python train.py --d_model=256 --n_head=4 --vocab_size=12979 --norm_eps=1e-05 --attn_scale=0.125 --tie_embeddings=false --init_std_qkv=0.0314 --init_std_down=0.00352 --batch_tokens=131072 --train_tokens=647600000 --dataset="wikipedia_en"
Each number is 200 + 30 x the weight over its row's rms, rounded and kept within 0 to 999. Layers, rows and columns count from 0. The size before them is the row's rms in percent of the matrix's.

# down: layer 2 MLP down (transposed), 1024x256, rms 0.149, rows 226-238, columns 128-255
# up: layer 2 MLP up, 1024x256, rms 0.165, rows 227-238, columns 128-255
down226,101,216,224,208,227,201,186,204,202,186,222,229,171,169,210,184,226,160,270,204,279,217,203,188,210,203,185,198,224,234,276,205,250,219,193,163,221,152,192,190,195,220,167,221,247,202,210,227,178,266,253,213,162,116,200,155,207,163,242,186,227,186,169,195,195,243,239,215,211,206,210,203,179,196,155,144,214,200,194,253,173,175,176,176,187,189,139,196,157,218,155,190,224,138,166,218,176,161,213,202,189,214,203,221,188,220,238,127,186,170,185,139,221,160,199,235,227,239,193,194,221,191,275,197,179,221,158,217,213
up227,087,214,161,221,241,193,182,241,196,169,271,181,204,138,207,197,169,206,255,181,238,199,170,240,205,193,200,271,206,175,220,189,204,188,153,187,191,198,222,174,177,211,210,211,173,218,244,192,213,182,198,170,176,177,166,222,180,204,197,225,192,253,224,167,225,149,177,214,228,246,190,174,146,210,167,182,192,167,222,242,213,200,191,212,231,224,286,202,177,181,228,159,225,153,204,193,215,167,193,188,122,201,212,179,173,203,280,217,209,171,194,145,186,215,213,190,163,216,262,222,193,190,207,242,245,216,171,203,237
down227,099,142,180,214,182,224,149,135,236,213,192,190,150,173,200,217,216,199,196,198,146,208,191,237,141,164,219,195,241,171,216,152,178,255,195,183,246,214,163,216,202,168,145,223,218,167,201,203,200,235,176,160,185,179,235,192,241,185,177,220,180,212,245,198,195,188,197,200,215,153,207,236,204,202,251,170,201,187,176,208,228,218,187,242,191,171,161,206,216,185,168,223,227,219,217,216,244,238,155,195,214,226,168,187,202,227,186,248,189,183,179,178,196,189,227,215,241,203,230,170,203,203,216,201,220,84,216,173,143
up228,090,230,178,238,136,191,253,178,194,214,203,220,198,221,200,172,209,239,180,175,187,194,248,195,211,179,172,230,227,192,209,209,197,194,221,208,196,184,220,178,211,204,189,144,220,230,203,134,207,223,215,184,186,247,228,189,211,251,186,205,184,230,246,254,213,208,170,135,228,224,218,232,254,219,154,189,146,274,230,190,174,193,197,164,195,191,184,256,173,176,189,191,192,190,256,188,238,193,189,176,158,250,159,213,177,220,259,149,231,222,189,215,178,228,219,210,228,186,237,207,181,234,270,186,163,172,218,219,161
down228,098,201,190,261,216,213,235,192,173,207,256,180,270,250,189,197,246,187,214,226,171,154,199,201,159,201,154,208,205,160,214,183,174,228,216,178,206,157,181,179,233,202,226,154,161,186,248,228,186,180,178,204,207,176,236,192,229,182,231,205,166,221,160,210,267,216,191,226,197,211,142,205,252,229,198,219,197,215,211,244,186,229,191,200,157,151,189,188,179,153,196,197,186,182,266,193,210,234,209,200,224,241,210,203,239,198,183,214,180,234,161,214,195,201,224,223,182,266,223,179,146,204,201,225,192,154,187,195,183
up229,089,191,202,216,251,217,193,222,187,229,163,175,201,141,236,229,236,192,151,168,191,203,212,168,200,215,217,111,213,236,145,159,184,200,217,227,252,230,201,204,157,224,235,201,149,204,232,141,222,217,195,176,223,218,182,254,179,182,226,188,191,211,207,191,166,201,187,194,174,211,206,224,193,190,218,163,216,245,190,162,214,169,120,249,182,225,180,216,199,190,171,203,172,217,218,192,189,200,202,214,192,213,153,192,191,237,206,234,189,181,189,200,222,159,269,197,244,206,172,109,184,201,240,155,178,200,237,217,192
down229,090,242,150,236,156,170,209,175,215,232,156,202,175,220,135,182,168,176,157,181,180,199,179,186,221,210,200,224,227,156,237,201,173,174,195,185,180,215,243,211,145,156,222,274,206,156,223,223,173,189,191,252,227,179,253,232,207,206,162,147,207,186,234,163,183,190,201,227,235,216,179,152,191,220,213,210,196,234,144,176,170,150,200,182,167,264,219,213,167,190,138,178,231,187,219,204,149,159,245,179,191,224,248,197,271,118,243,204,135,190,230,215,186,198,206,226,190,169,185,238,184,293,166,172,210,267,219,240,254
up230,093,191,182,150,199,176,162,194,133,215,193,196,254,228,190,197,179,255,173,212,181,211,219,267,241,181,170,208,215,177,210,167,190,214,190,179,159,217,255,192,202,192,234,169,195,241,204,193,157,226,119,228,233,241,133,205,202,233,199,157,149,181,168,223,180,184,204,227,185,211,160,188,235,289,200,168,190,155,149,229,222,125,187,205,218,170,230,180,245,194,201,210,229,213,214,169,238,260,204,190,194,217,180,201,198,184,218,253,262,194,194,217,219,148,186,171,189,164,163,194,221,183,214,218,221,231,203,199,166
down230,089,180,208,152,190,200,228,180,224,151,209,168,207,198,174,205,211,242,202,242,189,209,204,272,249,136,213,238,187,207,269,166,217,204,159,269,185,196,178,157,177,190,210,165,196,218,260,207,196,195,187,192,223,189,243,224,189,196,217,189,223,184,219,231,184,177,202,175,181,224,228,151,240,216,248,165,179,217,166,254,143,229,182,170,207,189,150,201,235,233,208,195,243,200,226,232,221,226,185,231,235,190,213,191,117,165,180,202,191,213,191,202,209,164,147,179,183,268,185,178,202,183,159,198,167,145,160,284,153
up231,101,272,218,187,224,168,188,227,210,197,207,213,159,189,240,180,153,193,186,187,252,243,201,198,195,236,213,253,227,188,206,203,151,222,171,172,171,219,176,169,222,203,187,182,211,177,228,216,196,196,263,210,252,182,232,164,217,248,195,178,228,183,126,205,166,204,194,182,186,221,161,204,154,150,168,230,213,227,230,200,188,203,236,222,213,234,193,234,183,201,232,202,193,258,289,261,265,201,221,208,238,178,207,191,213,182,216,137,234,241,180,195,164,167,218,172,159,212,196,228,205,247,266,212,191,236,211,150,217
down231,103,227,174,240,159,178,149,205,189,196,226,171,184,161,212,149,189,223,184,211,216,191,185,219,212,181,215,244,201,222,205,237,186,237,211,158,164,232,247,209,212,123,189,163,206,148,214,222,206,190,199,161,206,191,149,198,170,242,193,198,249,182,149,193,190,213,158,191,229,232,191,222,251,196,222,184,213,202,182,208,197,229,158,211,247,176,180,200,188,197,252,187,251,209,291,226,156,126,185,163,183,187,166,195,255,184,191,151,187,197,247,224,171,183,238,153,163,174,224,168,195,180,202,229,171,145,190,190,202
up232,083,251,195,210,184,231,198,175,178,184,159,232,217,212,234,207,205,162,193,241,209,161,179,163,199,177,243,163,213,192,176,234,216,166,203,245,129,231,218,205,182,173,202,201,207,150,202,194,227,258,195,210,193,188,233,243,190,210,243,187,200,149,150,191,240,207,182,126,231,236,148,247,182,269,213,205,164,199,188,186,192,209,212,234,163,198,140,253,213,194,190,184,126,183,203,213,200,193,223,168,249,220,203,194,214,216,191,263,241,180,239,173,275,230,233,189,203,218,227,181,149,217,189,192,183,216,224,196,189
down232,097,168,178,152,173,180,221,188,228,178,230,172,213,163,147,142,255,256,211,178,227,229,216,186,175,180,123,198,234,233,194,192,195,200,170,176,176,203,172,184,241,213,237,215,174,170,219,177,236,239,210,185,210,208,201,218,248,162,164,209,190,232,195,215,193,173,123,257,195,220,207,164,208,211,195,160,184,189,214,179,201,179,115,203,228,181,261,207,203,155,228,217,274,215,233,186,202,187,207,208,203,194,193,154,236,213,182,180,154,205,235,249,224,198,207,225,213,203,164,185,213,148,205,148,241,172,180,215,185
up233,089,243,194,170,215,256,197,213,248,214,172,277,201,175,221,281,237,203,195,219,189,176,203,204,254,236,223,187,223,254,193,162,226,160,193,171,202,211,186,212,219,197,215,166,173,220,183,240,229,187,195,201,186,194,209,193,248,224,207,158,238,201,244,238,205,131,168,219,174,204,176,181,221,181,220,213,200,169,193,176,230,231,195,185,188,185,254,254,199,177,148,185,195,191,197,184,235,171,174,208,211,184,204,200,207,150,199,144,235,187,179,198,237,203,216,192,184,178,215,249,211,236,227,183,142,183,209,159,153
down233,098,203,224,165,163,186,208,236,183,224,190,222,183,218,142,164,287,167,240,207,187,197,211,244,194,146,198,176,215,212,229,209,180,182,169,194,240,230,203,188,182,206,229,171,173,160,180,229,223,194,144,195,199,199,240,183,205,226,171,177,194,192,185,164,188,235,208,209,192,270,163,181,253,191,215,201,191,155,205,181,173,193,191,169,245,184,201,194,199,231,244,218,267,222,218,179,210,234,187,171,228,211,156,155,141,177,254,153,209,235,204,245,172,214,180,186,181,190,188,194,203,166,134,236,180,171,201,155,186
up234,097,147,175,202,141,219,202,254,138,185,178,233,239,177,193,221,279,134,228,200,140,203,246,176,214,220,171,126,194,161,167,230,207,157,266,245,201,227,180,219,164,175,231,125,236,255,197,184,219,180,194,199,232,166,205,178,245,190,134,167,148,194,241,185,175,220,193,175,254,252,230,171,197,213,180,143,240,189,204,206,259,212,201,248,191,191,238,202,239,189,202,193,153,184,186,231,192,209,194,159,196,184,186,174,208,226,242,200,193,194,192,201,216,203,186,190,176,201,219,236,248,198,221,189,200,252,229,194,179
down234,093,186,210,217,218,186,213,151,179,217,258,144,182,175,186,237,133,264,204,217,194,235,168,275,178,174,172,204,170,260,196,156,113,157,157,110,169,195,183,181,240,180,185,212,148,180,185,194,191,195,196,212,182,189,199,214,175,178,191,183,242,211,171,210,200,242,191,206,180,134,211,212,176,178,231,262,177,208,198,174,149,229,220,156,166,165,220,187,194,213,206,206,233,182,184,160,182,224,225,219,186,200,197,197,221,165,212,198,208,239,197,228,185,205,193,213,213,197,235,204,174,192,201,194,195,152,175,221,167
up235,106,163,211,157,230,200,162,190,210,253,217,229,170,219,213,162,238,217,189,235,211,189,249,170,186,237,160,213,188,202,196,198,226,193,174,160,187,185,273,209,175,192,269,206,238,186,135,240,156,202,173,209,200,210,191,218,171,213,189,172,156,200,154,224,213,193,194,230,172,202,175,196,174,164,190,205,149,242,223,188,177,239,143,157,191,136,163,249,227,221,196,215,181,198,192,191,177,220,214,225,190,164,178,225,218,201,247,163,175,170,230,170,262,242,244,228,155,204,228,209,198,225,200,252,154,180,231,236,191
down235,106,162,217,199,153,196,152,206,217,259,216,171,190,244,206,186,207,218,181,165,212,204,228,193,159,233,200,173,178,224,208,231,266,197,198,167,205,160,168,235,165,176,245,209,254,136,236,216,211,217,181,201,172,149,192,235,196,221,145,187,152,175,170,181,258,210,215,216,187,168,162,213,215,205,284,195,217,155,220,199,191,192,245,218,205,181,215,224,211,201,216,139,168,172,203,139,193,196,232,210,183,186,230,223,201,239,250,169,177,189,217,189,192,269,222,288,212,150,216,196,208,195,196,227,223,169,207,242,189
up236,101,163,248,195,196,203,240,196,227,255,190,194,175,128,163,181,164,223,204,197,210,190,215,207,179,172,208,193,209,208,150,257,189,183,182,203,206,166,210,241,207,142,161,176,208,196,179,205,205,241,210,260,174,224,220,186,228,228,218,252,245,185,196,194,205,222,213,185,189,161,221,248,164,198,171,146,216,205,198,184,228,242,203,218,197,165,173,203,237,211,200,237,176,243,158,189,177,215,147,195,207,195,212,178,176,239,154,175,159,187,223,226,215,174,227,202,160,235,208,160,211,199,218,160,213,184,191,208,197
down236,103,157,203,187,121,224,225,209,242,196,214,143,209,217,217,197,242,150,125,197,231,187,184,184,261,230,200,182,161,239,153,183,200,175,208,186,266,257,171,229,182,221,153,200,193,217,202,193,225,219,198,209,238,153,165,131,225,196,240,175,217,167,181,173,195,173,255,188,222,148,226,195,207,232,236,197,211,162,217,204,226,222,237,172,264,240,196,139,206,153,217,212,144,191,223,209,228,189,192,240,134,215,167,144,183,228,188,171,254,201,193,217,207,217,179,218,225,239,194,218,241,251,191,228,207,200,246,213,136
up237,094,148,159,172,213,214,183,190,217,180,194,159,198,241,220,171,227,222,200,221,164,228,237,239,166,264,151,167,186,197,254,195,149,177,201,220,147,191,200,211,219,114,155,165,160,254,189,189,208,167,164,157,185,196,206,216,228,211,186,166,199,259,246,169,210,158,206,222,188,200,194,226,261,169,238,223,196,213,152,221,197,205,189,215,243,209,216,195,196,192,233,211,190,208,190,206,193,272,222,213,199,179,132,170,203,185,200,211,228,229,199,230,230,203,181,162,242,229,213,185,222,143,204,182,195,205,172,130,146
down237,105,171,190,200,205,173,202,162,240,165,180,150,209,211,208,203,200,183,171,171,244,191,174,173,228,217,232,198,235,225,207,215,195,193,185,225,231,213,280,207,176,198,242,196,249,173,170,245,231,218,213,230,206,189,233,220,200,232,199,180,202,211,220,176,180,130,196,205,147,177,203,162,223,210,185,199,170,172,194,226,199,243,202,206,226,276,164,189,241,186,164,267,193,155,230,170,235,194,220,233,193,163,140,172,231,229,199,222,187,224,186,203,184,168,191,172,191,246,202,183,191,146,232,184,175,228,188,204,242
up238,129,161,214,236,170,215,177,176,214,239,251,163,204,203,186,237,245,190,150,172,161,208,217,192,160,227,215,224,224,226,188,202,208,254,227,201,133,233,160,183,165,224,189,257,214,256,192,232,170,193,216,148,199,186,192,209,189,165,205,200,167,217,199,247,238,183,194,190,190,183,210,213,188,187,177,189,253,185,235,207,238,208,233,212,186,180,198,189,221,192,191,166,210,242,166,193,228,166,212,180,213,207,232,164,183,184,154,209,205,159,237,168,195,217,218,154,231,231,273,254,166,157,177,233,183,189,164,257,252
down238,119,199,175,149,171,199,209,143,225,162,245,229,215,198,220,250,210,214,187,194,239,207,183,145,200,179,206,198,225,183,250,163,213,213,203,202,238,172,180,169,185,198,206,232,176,209,169,235,187,174,264,198,174,209,245,235,235,224,238,206,242,168,200,162,115,227,202,136,203,214,190,177,163,190,171,176,194,235,222,190,153,172,174,228,197,264,239,203,219,177,235,188,198,209,160,248,217,186,191,194,196,263,188,185,204,171,168,179,203,186,256,183,219,174,200,208,181,241,195,223,227,208,181,195,194,182,133,199,144